config = dict(
    num_attention_heads=2,
    rope_fraction=1.0,
    tie_word_embeddings=False,
    parallel_block=False,
    init='trunc',
    init_std_down=0.0,
    learning_rate=0.00697,
    lr_mult_o=1.5,
    beta2=0.98,
    lr_head=0.00879,
    train_tokens=119800000,
)
Each number is 500 + 50 x the weight over its row's rms, rounded and kept within 0 to 999. Layers, rows and columns count from 0. Numbers have three digits each. The size before them is the row's rms in percent of the matrix's.

# v: layer 5 attention value, 128x128, rms 0.109, rows 34-58, columns 0-127
# o: layer 5 attention output (transposed), 128x128, rms 0.15, rows 34-57, columns 0-127
v34 098:509572540497475535482455474549490508526556490646470479380586566313424564543456499479528486579550558438450402517466399493537429508489456552537540452442507514428501438526457497512589520487449478534496510499467513490516469523529505507480461504521484529458439482564536512502459535374511480582401446435490531501454528432456587460521494480549576586502457537508542519434502473462463436549525
o34 102:503486429495563560470590428531526515549475482466471421576592497512452457520519593505526473521483450536561556533561515546501478438545515605519487420485437560538476418472490504463528468572513538506477531503443570608491474507544524485481523522508468526493471583416456546510593481561418500540545529541450396462549491562455483546389433555504648476516505473496390464544539538606434446465478
v35 103:493490458485447525577573546468559458473496534514481522475493536474458466432440530441567502660492487467505464480553478499350472466465535424512538482517466483510495489550448460465532475485367537532415464495550572555481455444502539427511590411526558553485592465494550509437538484498529529501439436495484412497551449479503614537461560493487571451498371471423482488568444497403555523495549
o35 096:414537482537535480485480459509485524487516526481484557544503509479627532582409494435443484431431529555441486474507581459466434537463579445469501584444396531523543474527561561568461527554522461420578509521454496457417451567432447560496437521613549427477521463545433449523590500532496391547554463538476487543506470492532455424488439507530460497468484478626441469474508505524483445456388
v36 106:492523592444464420507512525469502563500567538458483484480398449545541483537453499520537549417599547493518553364466502468460446516475617492462492427483514554387488498476538467557450435553516503461577509444427451552514396565512548492541521488497512539562421484465421517443446538498530450461469492433604477465569558506455491455520380498455504508465511525524513369486501453404521444557526
o36 106:462501420496527523560431485552486416549504483538582502445483530616455487462587543456482467543485557491552548550408562492527461512460419528483487522602479448472457610476456514546459399440437477481532441529454457552447518474532385572544445445472437549558471451518483508555476448520323522512562568467492556486552488432475561479578529429485459535457492467569494525562450500465478522545522
v37 099:517472497492556513452522588469635486542515422430473449454523520525528510585530472530443573500505561471537486464504615557546468504496520522484549503521439458484492542559507542502382527456474541558483574475454357608501621537498504490482517546524491553563513496601629518544488473549491433469588473414559494553459454574526427414529452472551486502470524527517493486574498551555515472405493
o37 099:511481532446522476556495492516542426526457550456513449492517473502568511549468480588525538576538523494488462517446487524481597477524498498542531505499506492467504470474599566606519560489468563429457433567416412531568440512546471532550515595449388388517563441523426435471459494454470514574580548519469623437519525599465539481431388491496521470559466461471532460481474517392444525572570
v38 103:457545385520413506532436520586433522502524518424579500544481499488565418556471555533519580554494487511493559531488476470515505583497549442625495490486493474499425449527552502509560546473518524524547514551516494609467607491461494532525534526518518531401539487451567424462425546502426574542569482476524391411477431558501436517504517432530490616500484625478507514581478477444497409476501
o38 101:505588609506495517444544543503518463584472595564438531538589478486517613358468440427497492495425528468477422433525431548458466431457497507434592542593461468441462452545476571442549475503487398541566460618505458472503421514528500514537455508516505485444458570528487532520464479438522462551498516505515488477538391530491570474481450472452431539504487383463451505532488505547518490459436
v39 099:496420524504565568537506489503534478485474543433502425517523430440549577498410519500558458508549612492446523510523452421586522454506529511525549555541462518564472378473545379515429541470474434532565415469503491535453387583476524447552451499527528543540515460392473511475554524497455444488506558526546463505402463517516555626520400533499572494471531441398439562473515549509511515490550
o39 110:594469565426443557499516428504497529517601476363620511416489521468471463463435513529435481515506529562548443440606472515466487527483425519489449490485521497453392499482456502557543424511503554548529577484498471485461487471485573541419443498434445521503554442550417493468443514531500467511444503534529418526523560452414439444562515612514411469536513427538480444580410517543433516523490
v40 105:474527547542435523506433499470548497529497424463520479543537526562518489533454433540539458527482456579449454426518493672516568592490465509552555458520493498441580508530527498562554529470573538466555480500601538588487506500463462550577500407462444474528491407576456506447543479417575532516567502466487422580567513566469530497487524508443458545522529421534625590457441566507502560499431
o40 107:564479525494481420539570492532476471487476662542422528495530434522460538493508559537549461500516506578597559478470459545486554506485509508536560515535401488509520480555497503590543464363589461518498521579488547514486549520424470538521531604488513532406531529466492542510537523601669494448531450544505554453483557541559497601525516476573481432492527575557572521515486431494522523507560
v41 103:495518500520470534411454555505477457419467437488479598494478437427478543557502509452514498483530564427500509466465481522474423447608538420600501435590551457584479410442446497426553437439533539555508543583471461468552525574477471543487575502503486527555408517568501544479687584432457523455439563515478487452466513456482448502500526398473473540474470451554468538539518442504526538507474
o41 107:449548479549529525435654502538547535497497516454596566586560554482410484499584443456440527496465532491520396540480477551503545465527489521461494474434534571391395485460562526471468470460511503465518420443472453565573505555493565474541537462510500485508516430423510428485426457536573475465510507497518471407506529424454512480491554480481535506458534544567469563360576488619523476515564
v42 089:595516574477539543477553577570485381522568457465471441472504544505507505497475540478484342452478386497471558502464411542525495556490519469516423465537510448554487466459473499555530512618467473438592433456449421448536543491520605502412487501537479498504445542438504515521468548511521499343523439543562626521531480574523535551500570442536504546563550506515521513468509492506494509434474
o42 090:411553462569442434359578491556483534536506476457497500501400491425475454471446545571457539427600517468535478559562543465559555438511463440573496544476399466470465457561478439575455484448550569499517471504535591537481425432513544523503525466512456576551477538578607570482495495524575464591413538473438519471565520512545522463504536436468523516466488504373484469487466458462505548534488
v43 111:448475522526443452500436529354513415595518533510454368478433477572490584512468403533541498519554504462488444519505423507557536572501520517518479521525484454522519526597441568442449502469519538452505522492389532464501428480594479447476432495521502597485448510539487482472544491544559508560538467532472462430577473584571475477494486505424466514521480538527515550568417509588418574506376
o43 114:508507552490455459476397423483525496469450568495479441550510414564479476531511508513498483524443500540463584396469490475486537507491487507530560523553520558413524388520486478533583512427565471565555448535519413573487621551508538460453574586473529477458467559448544473557475538454421495558553484493500487541536645548578452387424494577465575484468434529505467546422458469447492543530542
v44 104:611452486510551418554493531546471521481475624499470464581534481402534574474436486559547451498458410619545514558534495529560487538516423485499427531573461494476470502519528447434488420482597414426440508492400501463520487440453504483467557511499562525422541541584569423536496578536485376471498489576551562510507476489460468455395448593487504440455473483462491469472508511519539515535508
o44 104:502509572482429486504437512453582507512483537440576507451517479548552438402496430459610476511466456496475524517490486381562500539539487454569486479383487482491552507555491526526478625571426547548520557434514462506540513504495577395545456440541377490526462548511512540458444496575530518570561517457417358522501524444559439606444478500541432499480549506486499476463475467477419550499489
v45 104:539404527552513563417518420528470431546484463516450497495529418534470459522487486572459484437537483513486521565497488530430529473529502414561475604481579513505510466583429542624464559545396452530557501451500586512539523485537526504514553648497515470550531477505540453522480497464636524492542452559512507604581474494604519522563516476528550537491538513499487515593537518515534424549380
o45 109:549540463509499443548475425434500478500511514586537496465557483466597582495475505488535423418561475457546452481483392412473586482453601469495497598459510485510430513431438505485637464506495573571529521471441475507462466534455466508416543489521471529506519511411517559431566514493421486526453536461586559446568467528461497448517528471432555460570480444463501517387538487542414595450568
v46 102:392508426512524493501476492435487500501529441531474457469493538551553495467427516470603508551581509585399570496475449470481512521425432430464398552432545457472581501510515462501426492477476530494515555503542352500515503398489435464426531515473427444503483477409540522489494509380494570454456461556493459559515464537466499507539505412566505559441467399534485520529557452429591538433571
o46 097:538537514545453439450503495423507449508624473485458561605561538439491613432470600510544453504501522522513542534511583537531528503494560510474503596589471525458409607520485542513458505525475459482451566412520537506544546503486501500520472484490445560508483524471467383516523499568565499623516532463505619596544613529462552517505487557437510509544493524479521452428472530524573439409440
v47 097:446541586567496439438524503455546530510597542457461533500551486437470521464470485610467620504556440477454539491486489430587507504547470470594386548476533501457584555466503539582412470519473531539464535478564525522440427485569464514523410565482521476482508499456512448580479515485413496577566576542566527366424497432503442560463544520486461544591541452496506562499458430469520505538513
o47 102:530472506495542545495494448442483590403392438550477511582546558466476521436593506444511463590517610527418512521505418509490509414501567490448554494597434561438521487498385572533484434547415505505501425537496562522525516480567523448480575462531561487538607457501421628513536510481463509521537489445476515590489596517451448477524521469504459518507537497467538450497455482540602468457538
v48 109:423435527514521526524450444603506593513544480508522488442546521500430591536506473528530535538512449450434540441634478527504523448442571482448486435446432482567495486473432478519481492447561403401609474528528578514548492535492444485603526582552434488495457468517504489513456457480394456542484525523529413498530498599543523387453515509529478466524547408555431453559485539455570479491579
o48 109:497564468477521523416484399386394492475474457495489556468430551554529494495526580499442532503426576534576462487529572549470436570552484609513428546539576532468499462552489541483488519465429487493581524476535397536510478495480465443530493529478542528440455535424448489422486587486564542599487513491467578439433493474431548591579499486582479528525429459534448506480409404566498510546507
v49 099:501546536531446443558479498540572437559496474571496454415522434452566483401447489451445442446474539584487535357432536518485574489435421452480423439582488494475500461524588530490613457513440437502536546485434577550466495547519511465526425508587514442566528490487437563612417439494486528506455532494458430505424535497531519424490475449453436490551524552514458494524516481460467574508422
o49 099:490535579461610511477508439489479570409487499575514454531476499452367482458492465497488534518552521547486567536512517528490420564498577535466502563506495430461429468483491456602424556592535500486523486447466468492499449439570578520489504437586571590468429448555599433407523505549456512429547456433567532544525468591571461550507507530524570544555558420450510535516521476444465532540572
v50 098:450501407504407490453446482517537462393600528469485554583529476578446522471440421398519569477401474530511501475478392463545502470541433469473486582406439542452506398535497438518525481478549580525592495503506456411475553423525510491524554479431533601555515516512488602571527492529507521443530581518568458492517479432555596469436525546458424508528446495500475458443516540451504499480504
o50 104:559551488484524518508508473480495525565476544489453470498484521433502486500488535415527510520550507478472533530516461487539585587503497474493486520579504578472616639486523484398455445560536496555450541479514577490592467404543531495500441453508602512425499506507526552523481537499467394563534482523437585407403643507582425530568542421481519431458572478594520529533476491537437530553461
v51 100:426622563553496478542520446557507489397447553518591560408461600446540512440497495522546484493436530506558535573567581417581473587503477558543519464486590518526491514493503481424451558452531556481458552515423509438545519545467542487444431389477494488511481489494540421578546488620549497462532593546567519471589536478479612479553484481455539484473521528550509531438541543525517521494524
o51 106:584479534476474498475555537551636500523577438597518415534558494576466486511518559579505578458556525493558482427549526507494454496592596370495559569443568554509475520525474529461506459570498500545451476482463439517501446454526435565554462601511551454535520620551494489490553474501534582509539503460516385506423509442580472473467523531399491472448480480533504432569488467434513492542510
v52 094:559479524497505577511477512455489542525503511471448474507455559568526434454508402452530505508583472522531472545513508507637516476391549474508457516511499502561506561492538508560540468474457497506393484533470539512479539413481601513498525363401573530588510476438543448491627567562432571443460431508502505504504573462463501582487494536415524461394517483509408535413575475568557457491524
o52 095:429444505562467502524467573463523495438519523493569498554486423473412588532550466459477494503520549525488441391556561546479554484505487511528488473436415500508594572453409483484462417545592496505506435437473452416518559598454515447513509497467418430462471582508443552423510469488558478574546573562514518499453582450499508460529508583455457418533477440506549542563431555385481585478480
v53 099:509510464572605494504481569618518517446435519500495428440578472547589482471548484556494532534551506549493536554574450523389572569560537508451442521530507520464467556452513451534465402460495521592544485419470533427606447412567460428522449495573554503489512502446547465553516445595499486467604442500547537503462545437563533456529542557564545592521563473525487506436435520526489526534531
o53 100:584496546454459510558487531535477556445452453511430430473491554430482512514509547387461500473526494402520474398521500492493495548647472492496475603464443563377499522498518412543550503499406448530567520580519533367449574481547456492446461509460463511606492525523556454513526535478503544589491539506617448519484462419490493526544523468548533471478576484438551492511479556546524402496467
v54 105:384487535527538555436423504481515434513470464466552479547537510393529463503481509484517534555462553560562519521546445527423521483529598604519468541501524396444417593528559541525443465399463427562436444475601492522497547493566553515403482419447503490436486442394457524574495523484482562531427517532498529561484405496532503469549474461448433546592488515533532510476611521529497526527540
o54 107:523627564497474530563568516512520625554564526470429527479556448479548557495492604487540476546525579461522562439465533563422560474439435520492431425563484497503508507483538472501521534618521526495427534585474432449551499514494424433566473490565488554486550476458526517457585565478495456513616617574571532536553493502491437483511526505554499594455441551445507521508531491443566437452506
v55 105:512499450442544494552376491487439528415470454490546544523448483473455500465545509518491561423607517426513530646478508492586476465540541553455572460480627486459477488570431473516474543513496410479497549520577554527557465519445549511536524366571518558465504473524506558549571461533390463435587452473508524498470487446474541504399534470483526447596486545466536553461462560505470532428473
o55 100:462481523496439481491507536533464455547524544520532528472543537446523485566561499499416569534479492572464546377458496431451464353539450529552531532472531444540459476544434565461483497487480438565366487470469573421537520459464486530471528492495544460594605552551535581464476537483467457528561539514559470457485508486423516553633485551557539447531582525494371493534515534535567557551573
v56 096:484473493517498458558526542525515556495502519512558416515510543507548533577533486466497550478550462558510425387438495458503436563565391518577453485434391521402529512467508508410443381502486448501408405524450503533429484487548528546399573431613508519509452467520485475551472515586517594521484482489522516585458532475473540602567534456523570506507524509532441414506454488445472465588468
o56 101:565457507546587529464547554515563555485482525538465401523431419564435522464350542486418420567493515430473602543509524544450448457555458444452476412412519495435469524540421526518546514450482516455548522414524532479542429420455562506556415458453448438569540557536457426500484495537464537477560556435510562434540523516488529442490511444549510516482507514572473521494512504454510546427393
v57 117:504533399504505456384517471510557505500465500517477491480517561538379551549590503462572612522482497543442498534490493476517512513462538513509537530523542480501439537474489515401526550503393536488487454562426534502587513543541488526514456540448487481581459556551473469477436536574522436435525586447584526427397488700543515498487470562547515525529439515476544414506533491504562603450492
o57 113:460437477402519462507485525498551527508542554438558586483468496382561516489541624573456546433496439420513525595502415556419392491505403480473623555508616548545589471494533401550492485495519509550533461507480497490506466515590555508526552473415512565465481461481486488514497408453475553590555481512453422503411486435551499512489482508481530438487487440534541535457490485533536450446485
v58 100:571495504529413505498575510476454486460566526416418513467502518462490577481540523461508449474492494462467537481504549541468490477455462515462418512410592403475433596464651459436463476466525451552485497454434548588449502476442541572530455432465532459524550519412494445415560512587499443520512482491469458527553553562556574447472546432489594523550543488605510442557592540507424496528534